config.toml
num_key_value_heads = 5
norm = "rmsnorm"
rope_theta = 468000.0
attn_scale = 0.131
parallel_block = false
init_std_o = 0.00353
train_tokens = 669600000
Each number is 500 + 40 x the weight over its row's rms, rounded and kept within 0 to 999. Layers, rows and columns count from 0. Numbers have three digits each. The size before them is the row's rms in percent of the matrix's.

# q: layer 6 attention query, 640x640, rms 0.0383, rows 26-42, columns 560-639
# k: layer 6 attention key, 640x640, rms 0.0383, rows 26-41, columns 560-639
q26 118:465470454493510451488483527530475498485458537482470477427460462469471439526481494517498497573529522447459530442479590502527490506486521487527454495476575459487528482482473470563536487517487534462521534469572441497482451550506457523546528496
k26 115:467524497573487498489514466447464492533545582515537502494445519480493423487478508495497566518504492400529484486492493487464480538425456467452546520563469446411511609519452501476555501555481487487575509476498516450493489487473440549476488474
q27 113:511497544431579504569466590542485520452503513464522510499437496550483517525462492508415530529525537476487533546461546499508489483385483510413564543496471548472446472511562506491551526449535455470469512574546535495468478564447546563484471507
k27 124:514471497499537532522501453499432512588512465489606577463493486494556485515486497488461529453469429511486512552501518468494542502566530490403429550483422591528422520514536400487474450501496524477469516515470487404511492477482427511485523483
q28 121:481467466541510467477528488566529444510487492490524570476475503462488501510529534598548537511509507461506520434474469490472460524528535567458536522617536437519590494446480514491512490529479462413405422464522519535570554541492462575587501585
k28 118:476468518567493471468519593407479477550501463471444514469514417474524496499569429509535487535470513516453491509486479496454535489526496519405533577465567514490513509470535476537477500555502541501467524524500525476493498502562560530596504529
q29 115:564569465468451440529548455547487584494455427520460513540518568470500457449500505525494504489587511536483541551456484493464479493589516459483569503493552494525457538544525531472481527515490511489534501470475529457471494494551510412501556458
k29 122:533455517465495474498476470500532492512523439453488535535530466491484514461436478474441470551569472509580506513449525495544517446538456516503445445472523561545467476500568511396543429583555496520504546455555485480522500538481540490521473534
q30 114:448456489460519544536473455552457444493523435505520531507458513467566501491455534540458487520474594501533539455491466546505509529480516504447562471496457480451522453461496490473498468477526530481440496558508504554499507544467458515519496487
k30 107:499513539550519460506529455454490439557559504489510513527473536514580503488482559464538566420427517470455452525491535483479562441455541472457539533531486530487485529451476478539483524462539536432458500551474484468550481461509516523435504480
q31 114:438507477504536566577558515474497506523524473507509474433528478510477467500539515525446520460525507551464523477494534471463504418531436467433516517471505511499517489497522539505544522554496424501538545609551530536453521520508533559528498467
k31 133:444568538525510495450446504472431500455586523516512470468433510521627531510449488466490539456508521490581505460561528524525560503484523513482462523495447442458452466463494477519495470514488525462506514496491446504468425484475364494472495437
q32 068:568426474508487408484517488561546537566495495504426582484510455561560487523557410514573522494434503502522470503503537528460541492506413458425492554521428540493533492510400435530516572449512485518374467614495539489503479454555515506570431551
k32 081:483499533504507445532385517487446470428502490527440474528469494509498518514554480474467421586522493484483489496558550519572450508454519570567478516500468493484522515542521471428493470511507419418567514522515437522428438504501465451428466470
q33 081:602547522566513486397424468488531459515519490548506471536563555499493525475518515469527450531449499519482575444535524499547516503564454460522461525560517529543469485531556499480508563549486548446522457563455455505519507500494493493528455490
k33 077:459454546468496493490453473536472548501483546535459460553471445513500490467510525440506582487543486470542524468549589479477511487523530535499597476535454443458482550477458457515490490570522445441507480462501473509446460452528423478494474473
q34 070:515523492492499481555481486552531465500531506550499502508470541502462533528491512527465462520488519454528486492447501554525510473466481475523512456515551523522538508530586508458518447476516509521459550447495503512517482487459499459509471533
k34 082:552498546421490503528482581461524408560536461458542560497455468456540566532457455480496485553488517504471493425456514532439507522471546556481479497543498470493488553504480472492510533484462575493494463569448466515509530556522490561514518485
q35 084:462494485466520531515594504568446538518508434480471540487407472494494489468527536437521498504459456458500427467466487518445511470483558479493559522538421487449563436440479505465517465459520487523442514429526472498524539419479482484430507495
k35 091:479562521409427374473458453497526492480542488480473493518476455499471511528448464531479516415512474489489460524547506471533564526471504516511477448530491552518478505447555544467544514509562455457409495458572458517535459433568535487461466504
q36 087:526498447527486480438456489466505532501453488495536441529488538542532487490479417567485463520499525434529549537510540500467446475475567523507547468562535528387512471395422509471445479534468444480488478582545493582529565450453497529465499498
k36 083:549547419519549516511500498479446488550441490514485461524500500554528453464550510524515465481487495527502592548441408494502560512456466453544495540396487484548516464591489495465490459500441499451586486510466441488527444538420513446532471484
q37 095:414474520525505517464535528528501485562505511440519574496437530428520559482404494568483480468430422562426407495470491486473551452496408510509493520459426512516487508519527445570526507505559456533525499467489506497499508531492541500450511506
k37 094:507498504418424430520502513532475479498454454502422518547541553477420548565471435504510440440526464514477478497517480473494562493491486464491519519572466488496470496494538598582500472482498546481460514611548544499531543445571576486446509504
q38 098:473586442491478506552559508520578524532466527517449554457469493471492507509545579565532462483532439449500467517508466486475619494423555491537545535521420512487520487495535387520490521534550418470520523465537515467461483513562517562490543523
k38 085:579457461503508574475474448548437542465461470476474512554476569445531514522492538567460538450452502508450533556457420487499469494519521464568503479437474469461586474548536567558444524520455534457554415642510559475485516461486528475500481528
q39 111:497564485490559495563480511510549506468514470526491438480548468543476385487473550431513512499489554520513534505512477480553450591492498543508524537481454552485489442523481536485571462561483448533468454465472469519487486488459480515480463578
k39 108:475490510588496549513537526450437519521495429524564484468494523516517431455544608497517524550490527511437570483482539500530537501525506433507472487541541493446471521530481488488531528483474593550599533518437516449470580531541497569554558506
q40 114:593520508476549512492432510436434534433521452511547417535545496591525494472512510444511520585488591466559551550516498526513485518518533514481501513490544512481444533458468554462480441476498595508485522541449461549566514460503426443487533500
k40 090:420525553516459454549476506485528428537528482513543505465488412599550430483510482417495515535452530480582510487495553523478464509561472470548444447536543498530484486497472513418608474506506503497521514439553445470515474482551413486471553456
q41 109:449461485493479456448486510447473453462474443470499519535511541489440539490546462492497452536518431492511484485470489496498543435531393492480480446504520464504468475433553519480508523539394602483469526587534525501481557471523531492551472536
k41 110:512514483448494494466525557550554552443512503466519528501439559423496582531422534494502455541560471492539487464531547478481446498444493586532529503526468420506488485446523512538468527516536429445473484523578439575411515516512543431537446518
q42 112:510476506488456506464568514509572501512464517515451550463467523416510517555492479516517469391521424568466418484482498482518492496495484509502568484537407454518499446467537485523441490481549460474467518508527519438487501518479529498530486504